Part of a small language model's weights: local attention windows.
Each number is 50 + 12 x the weight over its row's rms, rounded and kept within 0 to 99. Layers, rows and columns count from 0. The size before them is the row's rms in percent of the matrix's.

# down: layer 2 MLP down (transposed), 512x128, rms 0.208, rows 456-508, columns 0-63
# up: layer 2 MLP up, 512x128, rms 0.205, rows 457-508, columns 0-63
down456 094:41 43 51 36 54 54 41 55 56 63 77 45 46 37 51 52 47 51 49 64 43 29 59 61 47 44 65 53 57 61 41 52 43 66 57 67 65 46 32 61 40 27 64 60 52 41 49 43 51 49 51 52 51 46 48 72 49 38 43 33 38 48 50 37
up457 088:56 40 27 71 53 47 53 64 47 62 27 42 59 43 49 48 66 36 44 41 74 42 31 67 50 48 58 54 43 54 46 46 32 47 52 59 30 53 52 35 65 55 54 52 52 51 44 45 43 38 55 35 42 29 34 32 78 71 64 64 34 60 38 42
down457 096:27 48 47 40 44 34 38 47 37 60 82 59 61 67 61 41 46 45 48 46 33 41 52 62 33 59 36 36 58 42 64 63 68 52 44 43 43 57 60 47 53 51 40 45 49 60 31 49 24 54 19 70 71 61 56 62 54 50 51 61 51 43 49 58
up458 108:39 44 67 58 75 27 52 44 63 56 44 32 47 38 59 58 41 43 70 53 47 36 30 25 49 67 61 49 45 48 51 57 55 39 68 60 47 58 37 48 26 64 51 41 44 40 58 40 56 40 43 48 44 67 46 31 48 51 54 41 64 36 23 46
down458 109:45 59 55 67 33 54 64 60 47 71 54 44 41 47 64 53 31 46 60 41 45 41 53 61 39 35 41 40 40 48 49 23 33 48 50 22 40 73 56 50 52 47 44 48 77 41 81 26 59 55 59 36 34 40 60 54 45 70 48 57 59 51 49 60
up459 094:56 38 63 47 47 58 49 45 60 37 39 54 29 46 66 55 37 43 16 55 57 43 63 60 50 44 42 43 37 60 50 40 61 39 56 75 60 38 32 53 49 31 42 65 52 56 74 31 45 49 53 47 45 62 48 31 45 60 36 44 43 32 54 37
down459 092:28 57 71 58 70 52 48 63 63 49 31 72 43 47 43 72 57 42 66 63 49 50 49 57 44 56 54 73 31 53 51 50 61 48 43 69 53 50 50 68 57 51 41 69 56 58 42 38 52 55 66 59 55 56 68 31 51 51 39 57 61 62 35 45
up460 096:58 56 56 53 52 33 40 42 55 65 40 59 66 55 73 43 61 75 40 45 61 47 28 42 64 66 62 42 73 43 39 63 57 55 53 54 57 28 52 44 50 35 32 46 41 42 68 51 52 58 50 42 38 61 69 37 44 51 51 42 75 62 46 75
down460 095:54 44 57 53 62 59 52 62 58 76 47 59 56 54 50 47 58 60 44 31 50 62 52 65 46 44 24 52 16 42 58 48 50 60 40 46 42 50 35 59 61 31 54 40 55 70 35 31 58 44 41 32 45 65 48 41 65 68 50 69 66 73 38 56
up461 093:53 32 68 42 58 35 42 26 52 61 41 45 47 54 59 53 37 44 55 63 54 43 30 57 38 40 48 56 41 34 40 39 42 49 35 58 26 34 48 55 73 42 42 59 49 39 28 45 67 57 53 70 43 46 47 35 68 37 32 30 60 41 42 35
down461 110:64 39 60 72 64 74 66 39 36 28 56 42 63 41 45 36 21 62 57 36 40 74 47 34 56 48 50 43 79 53 45 52 51 54 54 41 64 49 55 57 62 35 43 57 54 54 65 53 37 43 51 63 54 57 37 61 54 60 64 46 34 49 64 57
up462 101:39 53 28 46 61 63 36 55 25 49 62 18 43 78 57 30 69 55 37 42 53 49 50 31 48 58 62 41 50 67 64 42 54 35 55 73 48 46 59 64 43 44 66 37 47 52 63 65 55 62 51 52 47 34 40 47 63 45 39 64 43 40 41 50
down462 110:49 50 46 63 49 55 65 49 50 51 51 34 30 39 66 47 50 39 52 78 77 76 25 56 39 67 43 59 34 48 61 75 49 38 46 72 41 57 59 48 49 43 58 49 39 55 61 56 46 63 62 53 35 51 63 73 58 55 60 43 70 63 55 62
up463 098:58 42 52 60 46 39 76 65 48 32 52 38 39 62 61 35 47 42 47 58 40 39 67 51 59 34 59 30 54 61 63 35 59 69 36 72 54 48 38 47 42 45 37 40 30 54 45 40 65 62 27 49 25 53 55 58 36 46 40 59 61 58 62 47
down463 102:49 43 81 38 39 45 54 43 49 42 57 30 59 48 71 65 49 56 47 42 55 59 63 51 62 58 49 28 45 63 44 36 33 41 46 45 64 48 47 69 61 67 69 72 53 57 34 38 48 44 55 19 72 44 36 55 59 58 79 67 42 41 60 57
up464 099:36 43 43 45 58 38 51 48 54 38 33 38 55 46 55 47 36 25 62 65 43 70 61 36 43 61 44 58 46 63 41 36 34 52 57 74 45 44 65 40 66 44 54 63 18 67 27 55 69 50 58 59 39 37 56 56 25 59 43 59 44 36 23 44
down464 103:39 52 53 53 61 51 65 45 56 48 53 49 39 54 56 70 58 57 72 45 59 40 16 61 54 48 88 50 38 56 57 56 64 41 39 37 64 75 34 37 22 49 51 50 57 47 71 58 52 54 42 46 49 56 53 28 37 59 51 62 37 39 56 41
up465 100:48 46 49 33 35 48 56 44 39 47 47 61 72 54 53 56 71 49 52 81 46 46 23 62 56 66 50 52 24 40 76 51 64 44 53 65 47 58 32 51 26 62 45 39 63 54 39 65 56 67 52 61 64 42 47 64 50 19 78 56 58 39 47 48
down465 104:63 44 83 61 54 51 57 52 37 45 79 64 62 67 38 34 26 53 36 40 40 46 63 28 44 44 48 51 58 43 37 59 57 56 30 45 58 54 53 41 39 33 40 26 66 41 54 37 56 29 33 38 32 44 61 57 43 52 47 45 32 57 42 62
up466 106:58 44 67 70 53 51 57 54 58 51 31 40 49 48 30 33 55 44 56 62 49 47 44 66 57 42 55 60 47 70 39 44 53 64 60 70 45 66 75 60 41 36 31 53 54 27 63 55 61 63 50 64 41 55 40 60 71 47 44 62 56 66 64 52
down466 114:62 54 48 50 38 57 51 55 52 47 31 47 43 46 38 39 37 64 47 80 21 22 16 60 51 28 38 72 38 48 46 54 58 50 55 50 26 34 57 36 53 54 68 68 44 71 43 59 44 51 35 58 34 59 49 53 57 68 34 46 42 61 40 47
up467 097:47 61 63 64 47 76 32 42 47 46 40 51 49 42 29 57 66 46 35 64 47 48 62 51 50 40 43 63 57 70 34 58 41 66 73 66 48 23 32 51 52 46 59 58 77 35 35 53 56 63 48 55 64 53 35 38 60 20 44 50 54 29 37 53
down467 093:37 44 35 43 37 91 45 42 56 44 39 46 45 38 39 18 44 58 50 22 52 54 56 57 47 55 41 57 43 56 42 48 64 23 56 37 27 33 60 68 48 60 67 59 49 31 44 64 54 51 56 55 43 35 47 57 56 36 55 30 45 45 29 65
up468 102:55 34 49 45 40 55 62 36 43 31 35 55 35 34 50 42 44 45 53 45 50 43 39 37 41 57 55 35 64 40 59 27 81 30 36 49 69 47 58 68 37 39 45 64 31 46 36 51 40 39 61 66 30 48 53 42 64 55 47 39 51 52 50 29
down468 107:41 43 71 58 58 57 62 42 65 51 39 24 35 37 68 40 53 37 52 44 41 54 55 40 61 72 51 48 47 64 38 49 67 36 45 64 54 63 27 74 43 73 55 62 44 58 43 42 54 66 49 52 48 55 40 44 65 55 55 37 22 54 52 64
up469 099:55 42 34 28 48 67 50 71 48 42 52 59 71 35 63 42 44 57 61 47 72 64 26 45 63 73 51 63 47 42 67 50 55 67 27 39 55 70 40 48 48 41 22 52 71 65 44 50 66 73 53 50 55 37 61 52 57 52 46 46 44 46 65 38
down469 098:27 44 51 72 79 49 43 57 58 30 61 67 42 43 53 51 44 55 52 53 53 57 54 61 58 58 57 40 67 59 59 57 59 53 56 41 60 61 43 44 65 63 29 63 49 49 49 35 26 60 37 44 53 15 35 58 54 59 64 44 34 60 57 52
up470 099:57 36 65 32 34 48 75 44 42 48 36 44 61 36 48 64 40 41 70 37 41 38 47 48 34 50 50 51 48 30 67 53 47 66 33 43 21 45 41 56 56 61 47 53 39 40 53 34 47 49 32 50 63 47 54 49 51 46 76 56 53 40 42 49
down470 099:39 66 39 42 60 42 58 63 39 75 55 35 41 51 60 45 49 44 44 83 47 39 47 44 56 54 50 50 62 49 49 58 32 53 43 45 72 42 56 50 54 70 40 51 41 63 59 36 45 73 32 51 40 54 55 76 48 50 39 44 73 74 57 54
up471 090:47 49 51 75 43 33 49 63 57 60 51 42 31 56 45 55 39 28 60 42 51 62 41 37 56 41 62 68 27 50 44 59 57 22 57 62 41 73 45 63 42 47 42 57 50 65 50 52 26 52 35 64 59 67 55 53 35 68 67 39 74 44 65 44
down471 094:50 34 56 73 45 43 62 53 73 65 64 56 40 37 45 52 34 54 62 67 31 42 71 53 72 69 49 43 66 50 37 65 29 59 54 49 71 65 51 33 55 47 37 42 31 52 48 69 50 35 35 61 66 40 58 60 59 50 47 46 68 50 49 50
up472 096:37 51 52 45 62 43 37 40 55 61 64 55 67 56 15 52 35 58 51 63 38 54 56 60 37 40 30 53 69 47 58 36 68 70 40 65 46 42 49 70 46 70 58 42 62 61 25 61 58 42 44 48 54 46 56 43 47 42 64 38 50 55 39 35
down472 099:52 56 48 43 54 49 55 66 46 64 30 61 45 55 37 55 12 52 51 71 55 46 38 55 55 41 49 59 50 44 53 43 31 37 62 44 43 44 41 49 55 33 31 46 56 40 38 56 37 33 37 40 65 48 57 45 55 58 71 30 64 73 41 39
up473 095:52 51 39 46 53 17 62 58 60 55 26 35 52 32 44 48 58 43 23 31 38 58 56 45 65 42 34 44 56 60 46 44 64 54 56 43 49 75 61 58 67 67 27 26 62 26 28 55 45 60 49 65 48 23 64 59 53 43 40 58 53 55 30 30
down473 095:42 28 53 61 43 57 59 60 36 35 70 51 39 79 48 56 34 42 74 54 79 40 39 52 78 51 52 51 51 42 57 50 30 44 47 47 55 55 33 32 44 38 54 55 64 56 56 59 48 31 60 32 50 48 23 37 49 62 61 63 49 54 34 71
up474 095:37 48 42 35 51 43 57 47 57 56 56 52 23 75 47 41 60 58 52 38 53 76 36 27 30 45 67 40 56 50 55 41 56 57 28 40 50 57 46 64 30 46 58 52 56 38 54 36 63 41 54 65 46 63 28 49 54 48 69 60 59 39 29 38
down474 090:54 49 46 45 47 55 49 42 50 59 39 55 56 49 51 64 19 34 41 38 42 55 65 73 60 40 61 59 39 49 62 59 58 54 71 60 58 46 44 38 53 57 29 21 60 58 68 55 48 57 36 48 48 33 44 58 55 68 42 47 34 46 76 52
up475 094:25 62 54 63 42 47 64 26 58 76 63 61 46 50 32 45 28 53 69 54 59 36 38 67 64 43 68 48 46 47 41 51 36 52 49 55 71 46 44 51 50 64 47 42 51 47 52 39 43 66 68 70 41 65 45 36 60 63 35 47 50 35 54 43
down475 099:44 41 52 53 70 38 51 58 51 46 55 53 45 51 65 59 50 46 50 52 47 46 56 56 30 65 59 43 70 60 44 52 60 45 73 34 54 50 60 59 43 40 38 66 65 63 54 57 60 41 34 64 45 39 50 47 52 69 30 79 50 44 58 56
up476 114:35 36 56 33 33 39 69 60 38 49 29 55 57 58 47 59 45 40 49 51 46 41 55 48 83 64 67 39 74 46 60 49 26 59 43 70 36 46 43 46 60 57 66 34 63 41 62 33 63 46 42 41 42 68 38 47 42 48 59 59 50 46 43 46
down476 104:48 67 54 47 65 58 67 47 70 73 55 64 37 50 78 60 59 41 55 59 53 55 39 60 39 44 41 46 39 51 44 40 89 47 35 51 64 45 40 38 50 64 54 50 43 69 58 52 48 51 53 90 45 58 60 69 40 35 31 61 35 69 41 37
up477 099:44 37 51 65 72 53 49 45 52 43 33 56 61 51 66 61 55 44 48 50 48 50 62 27 20 44 48 51 48 66 43 26 69 55 34 54 24 48 46 50 64 63 47 69 33 30 49 37 44 35 54 39 29 54 40 27 52 62 72 47 77 53 42 60
down477 104:58 55 35 43 50 38 47 62 41 41 44 53 47 42 45 52 69 52 54 52 61 52 46 35 44 25 51 51 21 43 38 72 42 68 49 53 67 59 27 33 53 42 51 52 54 50 62 51 46 66 48 41 43 43 61 59 52 39 45 57 60 53 47 28
up478 095:55 52 52 53 42 37 44 70 57 57 71 33 41 77 42 54 29 48 34 16 38 50 58 39 54 57 36 61 52 56 57 47 48 42 49 62 59 42 54 44 43 24 65 47 38 57 53 43 41 52 69 40 45 76 70 39 51 43 66 51 46 67 36 65
down478 109:50 29 48 40 50 58 59 60 44 30 48 62 56 34 58 56 57 48 36 54 64 48 58 59 42 40 54 58 46 47 35 62 49 41 51 45 34 38 66 58 53 68 19 33 47 48 32 50 51 39 51 58 59 19 55 33 63 59 36 39 48 49 43 43
up479 114:50 47 43 63 51 41 61 59 42 66 40 33 75 48 59 37 53 40 75 33 53 57 46 53 74 32 51 57 54 52 46 64 49 42 50 44 47 59 42 51 57 38 63 31 60 42 51 69 44 53 51 47 36 51 47 36 41 60 53 33 72 51 26 34
down479 103:65 51 55 47 44 56 46 29 65 45 51 42 50 43 61 78 32 45 75 51 42 30 22 53 58 44 48 59 51 44 52 53 48 34 37 45 46 47 75 44 44 44 37 60 54 59 64 34 24 62 48 48 82 48 46 39 35 66 51 34 33 43 62 68
up480 106:46 54 42 34 40 49 47 50 61 45 38 50 54 62 52 38 51 41 35 28 47 75 42 28 63 17 63 58 41 55 53 35 47 64 65 80 56 57 59 67 48 63 60 30 45 44 64 53 30 62 49 52 46 63 66 58 40 52 60 54 65 61 50 49
down480 118:57 59 47 29 55 43 45 27 35 59 53 41 49 26 47 32 59 66 49 60 43 85 35 36 51 19 45 83 30 56 46 48 39 58 52 50 31 57 44 40 30 38 58 42 31 54 35 58 42 46 56 51 50 50 63 53 43 59 65 64 46 57 57 58
up481 109:38 46 52 40 52 40 33 63 35 71 48 39 64 56 55 59 21 40 76 53 51 50 58 49 51 36 68 58 48 30 60 73 40 28 43 48 49 58 16 77 47 54 42 58 50 17 60 59 58 51 33 37 56 41 64 50 39 38 55 48 58 44 32 60
down481 114:40 37 47 46 52 60 45 39 53 99 40 36 73 35 48 48 38 36 59 61 50 52 41 59 49 28 52 44 45 39 58 66 50 47 49 29 43 54 37 66 60 43 47 45 32 73 58 52 60 42 47 46 39 47 58 59 44 50 55 30 70 58 49 51
up482 095:50 47 57 32 49 46 71 60 38 49 42 54 48 40 64 53 55 77 25 41 54 68 35 47 53 44 48 42 52 55 54 39 44 46 58 49 51 20 60 56 53 65 34 47 54 21 27 49 48 53 48 49 81 48 42 44 54 41 70 58 43 34 45 33
down482 099:43 82 46 71 45 50 48 46 65 43 52 79 47 77 55 67 41 61 40 38 54 34 55 62 50 39 52 68 60 58 46 44 47 34 35 55 57 54 54 43 65 66 50 66 50 50 38 34 53 40 61 56 58 46 49 59 45 35 71 56 46 47 40 40
up483 110:59 55 60 58 53 43 55 34 80 59 43 45 43 52 44 57 56 39 44 33 33 45 35 54 43 26 54 67 24 66 27 43 56 53 53 67 52 60 31 64 47 62 49 43 39 47 29 43 37 33 41 54 37 53 43 42 58 53 51 45 40 59 72 42
down483 098:40 50 55 55 55 64 76 37 45 48 62 47 49 37 54 33 57 62 52 42 29 43 41 35 38 35 57 45 51 55 43 67 35 42 43 39 49 47 66 45 56 52 41 53 43 38 64 57 41 67 58 46 38 54 57 60 25 49 40 50 55 74 37 54
up484 098:41 52 38 51 51 37 48 57 55 36 52 46 37 44 48 49 67 56 47 72 62 50 37 51 53 37 43 46 73 61 38 41 68 58 73 58 79 44 29 52 43 54 66 62 41 61 73 65 47 31 57 40 61 52 32 24 50 45 50 45 37 41 55 63
down484 103:52 61 65 64 32 65 36 56 58 25 74 63 47 53 41 55 45 60 71 37 74 37 60 42 57 55 37 63 70 60 71 49 38 35 43 24 38 42 60 49 38 38 52 17 52 58 51 69 50 45 44 65 41 28 59 49 53 64 54 40 33 42 52 50
up485 095:29 40 67 70 29 64 67 70 67 66 41 57 53 47 49 55 48 51 61 49 47 45 50 56 44 67 35 47 28 85 56 38 54 50 56 55 70 60 36 63 59 60 55 67 43 31 49 08 71 52 64 39 54 61 47 37 54 63 58 51 55 49 42 55
down485 106:61 50 61 52 51 62 41 40 51 47 63 40 44 52 74 53 46 30 61 43 19 55 54 67 61 66 61 59 39 55 43 61 40 44 47 39 61 62 64 49 41 54 43 50 60 74 48 70 54 57 49 27 54 74 34 54 42 46 39 56 69 53 65 45
up486 081:60 65 28 35 46 49 48 63 52 63 41 38 55 46 56 43 62 45 34 61 56 59 37 39 70 65 55 55 50 47 64 59 65 63 36 45 43 51 31 45 38 48 39 35 57 42 62 28 63 26 40 53 40 59 62 59 57 50 58 53 46 40 70 82
down486 085:56 44 72 67 67 34 75 50 49 54 77 76 69 66 72 57 51 42 41 41 52 36 51 47 48 50 54 47 59 54 37 64 33 68 56 65 57 42 37 48 63 36 47 30 40 57 22 42 44 35 39 49 45 48 49 63 45 35 40 66 38 71 35 51
up487 092:35 52 53 62 58 58 59 64 35 39 55 55 48 52 49 31 64 30 52 42 50 55 34 50 64 50 59 82 58 58 45 54 45 48 41 56 54 44 41 32 59 41 28 63 43 59 57 41 68 41 44 40 66 37 61 53 34 44 78 51 47 33 54 42
down487 102:46 41 62 47 54 42 32 39 42 65 54 61 28 45 55 69 35 68 60 43 44 19 59 51 38 47 34 13 55 58 45 42 72 56 51 68 56 51 73 59 53 42 59 54 41 49 51 60 26 46 44 69 47 48 37 43 74 56 50 51 25 73 61 48
up488 109:58 58 62 78 66 56 55 56 55 51 48 53 46 44 43 57 23 52 56 41 43 46 52 27 37 36 49 30 52 39 46 35 31 40 50 46 46 60 55 55 40 57 32 59 56 47 52 41 72 27 62 66 53 57 39 57 33 29 61 59 52 24 35 33
down488 114:50 31 39 75 46 46 62 48 52 63 20 49 64 44 52 72 41 62 39 41 61 46 57 48 46 58 41 50 69 55 57 72 57 37 35 58 39 47 73 37 56 48 60 59 30 59 44 44 77 33 63 36 47 56 52 57 50 40 31 39 71 73 39 45
up489 097:60 24 57 62 67 33 46 29 59 32 52 46 46 55 35 48 25 40 53 73 56 52 44 59 28 54 59 63 52 58 55 40 34 65 48 28 56 42 34 47 40 83 55 47 29 57 49 41 37 40 74 52 44 49 46 41 52 54 35 46 68 31 50 59
down489 106:45 64 44 46 75 71 65 41 65 29 47 45 49 58 48 45 42 27 70 51 33 48 35 48 63 32 44 43 46 32 69 48 53 45 51 36 44 44 71 58 44 38 52 49 41 43 65 49 43 49 61 56 38 57 28 64 52 67 45 59 40 45 40 09
up490 103:46 38 62 45 58 62 80 32 49 44 54 30 81 46 40 39 44 73 36 30 51 57 27 36 56 60 44 56 40 59 37 49 53 45 41 51 60 65 65 49 44 54 51 43 39 46 29 43 48 69 54 77 51 72 57 47 46 62 60 61 56 64 39 54
down490 103:37 39 59 56 61 46 56 51 35 63 48 67 40 38 52 49 43 43 35 52 45 40 41 49 52 73 59 64 39 44 66 78 42 53 49 48 45 37 63 46 63 46 41 53 26 72 49 54 38 45 72 25 54 51 53 56 62 59 55 54 46 59 74 49
up491 088:41 57 53 45 31 56 55 45 19 47 35 54 46 61 35 39 44 55 25 47 62 27 57 50 52 47 27 52 24 48 52 41 40 54 59 38 45 43 50 62 65 70 35 35 57 53 59 76 69 68 45 41 66 56 48 32 59 39 53 54 46 59 64 56
down491 094:40 45 54 41 44 55 64 64 82 43 58 62 70 65 63 51 35 53 56 53 64 43 60 48 54 30 52 55 63 54 54 51 52 54 79 44 57 79 69 50 55 19 42 33 53 36 45 56 39 49 55 53 52 53 37 47 36 51 52 45 48 64 43 44
up492 084:75 39 63 37 51 67 13 49 56 34 44 46 55 57 60 53 69 44 74 73 58 64 48 52 69 65 64 50 64 46 57 49 63 47 34 59 47 36 49 58 66 64 30 61 35 63 57 57 50 58 40 48 55 59 48 57 52 28 48 52 82 56 53 39
down492 084:75 48 46 40 56 54 63 66 67 59 43 33 39 66 37 51 32 64 56 52 30 49 65 70 66 66 32 45 47 46 72 44 48 34 35 33 36 72 50 39 51 22 51 51 59 52 59 49 50 39 56 40 65 54 72 59 49 46 62 53 61 47 66 26
up493 095:38 74 45 54 34 33 52 38 63 48 47 24 24 75 61 30 53 37 28 57 74 60 59 67 61 57 61 41 53 57 54 63 24 38 43 42 71 52 37 73 71 41 49 58 64 51 49 50 48 46 44 60 45 43 47 42 44 34 59 40 43 46 50 58
down493 088:49 39 66 37 70 45 61 47 46 48 55 35 57 41 69 47 57 49 62 56 41 73 70 52 47 54 56 61 55 35 38 50 54 31 51 43 30 56 38 33 52 25 73 56 67 48 52 40 56 29 43 45 55 46 51 65 59 44 57 70 61 45 63 62
up494 091:33 57 55 57 23 39 64 54 62 70 64 39 59 45 40 68 61 30 35 51 49 46 43 59 43 55 52 63 56 74 79 47 42 48 46 64 29 38 50 38 62 48 41 62 32 61 59 55 50 67 68 38 41 58 44 53 51 33 51 36 50 73 53 48
down494 099:49 28 51 60 55 28 66 65 51 34 67 46 38 78 57 47 35 56 61 34 45 55 49 64 51 55 43 33 42 47 27 42 70 57 62 44 58 50 48 58 46 73 57 56 57 47 34 64 47 22 43 48 42 42 59 52 39 61 53 58 54 34 70 51
up495 093:37 35 53 46 41 39 54 51 55 47 39 50 48 45 47 28 50 41 48 55 43 58 61 61 48 68 51 58 50 33 59 59 72 48 64 39 53 50 33 52 58 62 58 49 59 33 43 74 64 51 44 62 69 42 31 34 57 25 85 48 57 45 32 50
down495 101:46 54 53 69 38 32 38 67 38 59 31 65 36 32 50 66 40 43 38 64 31 26 47 46 54 75 50 47 53 38 51 50 41 54 51 30 34 75 58 59 49 44 52 64 38 47 44 45 45 58 46 75 34 51 67 49 40 71 67 50 38 68 36 45
up496 095:47 45 48 44 50 43 54 49 80 51 29 51 53 56 53 42 30 55 30 68 56 57 42 53 54 41 58 69 27 50 53 21 34 63 37 56 59 33 31 44 52 43 44 41 45 55 37 37 41 44 44 41 53 61 56 41 54 56 48 30 49 46 58 50
down496 101:56 57 38 62 51 39 54 52 61 70 39 41 68 60 64 59 38 53 56 63 45 57 50 47 59 28 44 52 59 54 65 66 44 60 61 24 46 58 55 41 50 56 36 61 41 51 55 65 41 54 56 62 52 42 62 58 36 48 72 59 43 63 40 34
up497 114:61 55 64 67 55 49 60 51 55 52 59 34 56 65 42 39 57 66 62 64 47 59 56 24 70 44 52 29 50 57 30 31 53 62 68 60 50 36 46 64 87 50 48 48 62 54 36 20 70 50 48 54 44 29 62 59 22 38 56 39 44 61 80 35
down497 111:56 52 40 36 70 52 37 41 67 24 69 66 46 47 53 39 54 49 53 57 48 55 43 53 47 62 44 56 42 60 45 66 50 49 45 30 52 59 58 37 57 78 40 74 47 57 41 52 53 36 49 77 60 57 49 37 35 35 41 44 58 49 66 68
up498 104:48 34 56 47 33 47 40 39 35 41 70 46 32 61 52 65 45 35 59 37 81 55 23 48 39 58 55 49 69 44 40 41 49 44 56 47 58 56 58 55 54 56 58 66 63 25 29 47 56 60 58 70 40 59 62 48 52 50 46 46 32 49 40 61
down498 102:65 41 53 58 65 31 32 47 50 50 59 43 59 26 78 45 38 66 22 56 33 55 54 26 55 52 55 51 47 53 58 74 41 36 56 71 28 42 49 29 54 47 44 63 49 56 51 64 67 47 38 47 46 60 45 38 44 45 41 57 53 39 58 69
up499 106:56 51 67 39 55 49 48 21 20 30 59 38 47 67 57 51 30 48 54 36 18 63 52 68 48 42 62 44 43 48 60 49 62 51 44 54 30 43 44 68 50 40 52 43 44 58 59 45 55 49 42 44 51 47 64 56 56 40 44 48 52 50 50 40
down499 097:47 63 43 60 54 45 61 64 38 47 33 73 49 61 40 37 52 43 60 63 47 46 47 39 61 49 43 58 14 51 43 80 44 57 33 48 39 54 38 38 32 61 37 48 74 61 62 58 35 48 34 66 43 33 48 73 52 61 58 50 33 45 46 38
up500 110:32 46 44 34 63 57 57 58 58 61 46 61 57 49 34 35 46 50 62 30 18 66 27 68 55 55 43 45 39 43 29 26 43 76 59 65 62 61 52 46 41 42 74 46 55 59 43 57 52 46 43 39 40 48 59 35 48 47 44 46 52 47 32 52
down500 104:62 34 38 69 61 53 59 58 42 68 40 28 66 42 46 59 72 59 64 78 50 38 55 45 24 43 45 62 57 67 77 56 36 53 44 50 46 71 31 47 55 57 56 71 32 44 52 56 58 70 52 40 60 59 39 50 50 26 32 46 53 39 52 47
up501 102:26 32 24 35 61 52 37 43 57 40 40 45 49 56 47 46 45 28 60 46 55 58 46 66 50 33 72 33 55 30 31 50 50 64 41 59 40 50 40 45 35 56 60 47 52 28 46 56 57 40 68 59 57 73 60 55 54 47 57 46 48 51 43 49
down501 098:47 56 26 55 64 49 53 49 67 64 71 69 60 61 42 60 64 39 37 53 35 61 32 75 78 41 49 56 31 38 54 37 40 50 40 62 53 53 65 50 69 56 38 66 60 54 69 45 54 69 64 54 56 49 38 46 30 47 21 50 44 48 33 44
up502 083:28 58 47 25 34 32 52 79 76 45 61 39 45 44 49 44 31 34 59 48 58 52 77 45 38 50 71 34 73 40 81 42 39 47 39 47 47 50 39 49 43 48 38 46 45 23 41 58 61 69 40 46 48 55 56 57 55 39 43 56 66 54 48 53
down502 098:52 43 78 65 52 39 39 64 48 57 57 42 53 64 50 48 50 43 47 57 60 61 69 45 34 38 63 13 47 40 35 48 39 70 32 27 46 48 59 33 45 49 38 61 49 56 53 57 53 49 48 59 62 34 48 48 47 63 48 71 46 31 69 67
up503 091:41 72 71 69 52 52 60 55 48 63 54 31 62 57 61 39 47 56 66 49 74 60 32 54 41 32 77 37 75 54 52 43 56 41 39 48 51 56 67 41 57 57 32 57 43 38 43 40 37 83 49 52 56 65 59 57 58 48 41 57 42 41 39 59
down503 098:53 21 49 62 48 46 47 59 38 43 47 53 20 45 57 47 44 50 56 61 58 62 61 43 53 62 31 39 55 35 59 63 38 51 37 48 34 35 42 62 63 62 55 31 38 52 62 74 62 41 32 28 44 47 63 53 52 60 43 37 54 61 48 42
up504 083:55 69 50 68 35 33 47 57 48 41 41 60 62 54 57 36 38 47 61 63 49 50 63 53 51 63 45 47 61 43 69 29 62 62 53 51 55 36 54 44 27 39 59 60 46 54 43 57 55 53 53 38 47 64 24 38 54 29 40 53 57 53 59 50
down504 082:51 66 44 64 48 58 67 68 51 78 60 38 64 63 50 43 65 70 60 42 32 57 51 44 57 29 35 64 46 41 51 46 35 48 47 48 60 51 69 53 44 51 49 57 59 58 45 44 50 44 61 49 69 45 48 56 40 39 28 59 46 59 60 73
up505 104:63 53 49 83 43 41 55 44 65 74 44 62 60 44 55 46 50 53 40 31 52 38 60 23 42 51 62 36 47 43 44 36 49 53 51 46 34 59 30 73 46 56 47 51 66 52 55 55 46 79 50 64 23 38 58 39 47 22 60 43 58 33 43 52
down505 105:69 56 57 54 54 61 69 54 39 44 35 45 29 47 68 32 20 34 65 32 50 54 47 32 32 43 21 34 53 62 53 38 40 21 54 56 62 53 26 40 63 37 51 44 58 53 49 62 52 51 57 40 50 33 31 62 54 67 50 50 54 39 72 69
up506 113:54 58 44 52 65 71 63 39 28 42 42 54 46 47 46 27 53 53 30 60 40 36 50 53 45 35 62 47 64 58 44 46 60 60 36 55 48 35 35 79 34 65 54 44 52 43 70 53 49 75 35 47 49 51 42 37 41 39 58 48 57 45 26 39
down506 108:42 61 39 54 57 49 69 44 46 35 77 52 62 26 51 20 48 32 62 39 61 56 47 38 49 54 54 49 58 52 40 52 45 50 51 54 65 72 52 64 54 39 64 66 41 65 59 63 44 57 50 43 38 36 57 70 49 44 41 30 50 52 41 49
up507 102:31 40 46 59 34 60 44 47 57 42 54 71 24 84 31 49 67 41 47 64 63 58 56 53 40 52 63 63 50 59 53 26 49 35 46 43 53 65 61 71 38 67 50 40 60 50 40 57 48 63 51 58 78 51 49 56 65 54 55 64 64 55 49 48
down507 104:47 66 57 45 56 57 50 75 52 55 60 37 64 47 51 61 64 51 45 60 47 56 86 54 30 55 36 51 40 59 63 51 37 55 37 56 56 41 41 41 44 51 65 78 53 43 54 58 34 49 50 56 29 38 39 87 32 55 44 38 34 66 46 66
up508 089:27 53 46 46 32 36 39 60 58 72 57 52 60 53 56 58 58 41 73 39 56 57 39 48 33 67 53 48 30 36 43 50 64 46 72 41 63 41 45 72 59 60 39 40 62 40 53 54 48 41 63 24 42 30 33 47 47 47 33 49 57 48 46 32
down508 086:57 51 35 57 66 66 52 43 34 44 35 62 68 61 63 67 43 61 60 69 40 46 41 64 35 59 64 42 56 52 59 62 67 66 50 29 41 60 45 60 41 38 42 46 48 60 71 50 55 70 47 53 54 51 39 49 50 57 58 42 55 66 63 64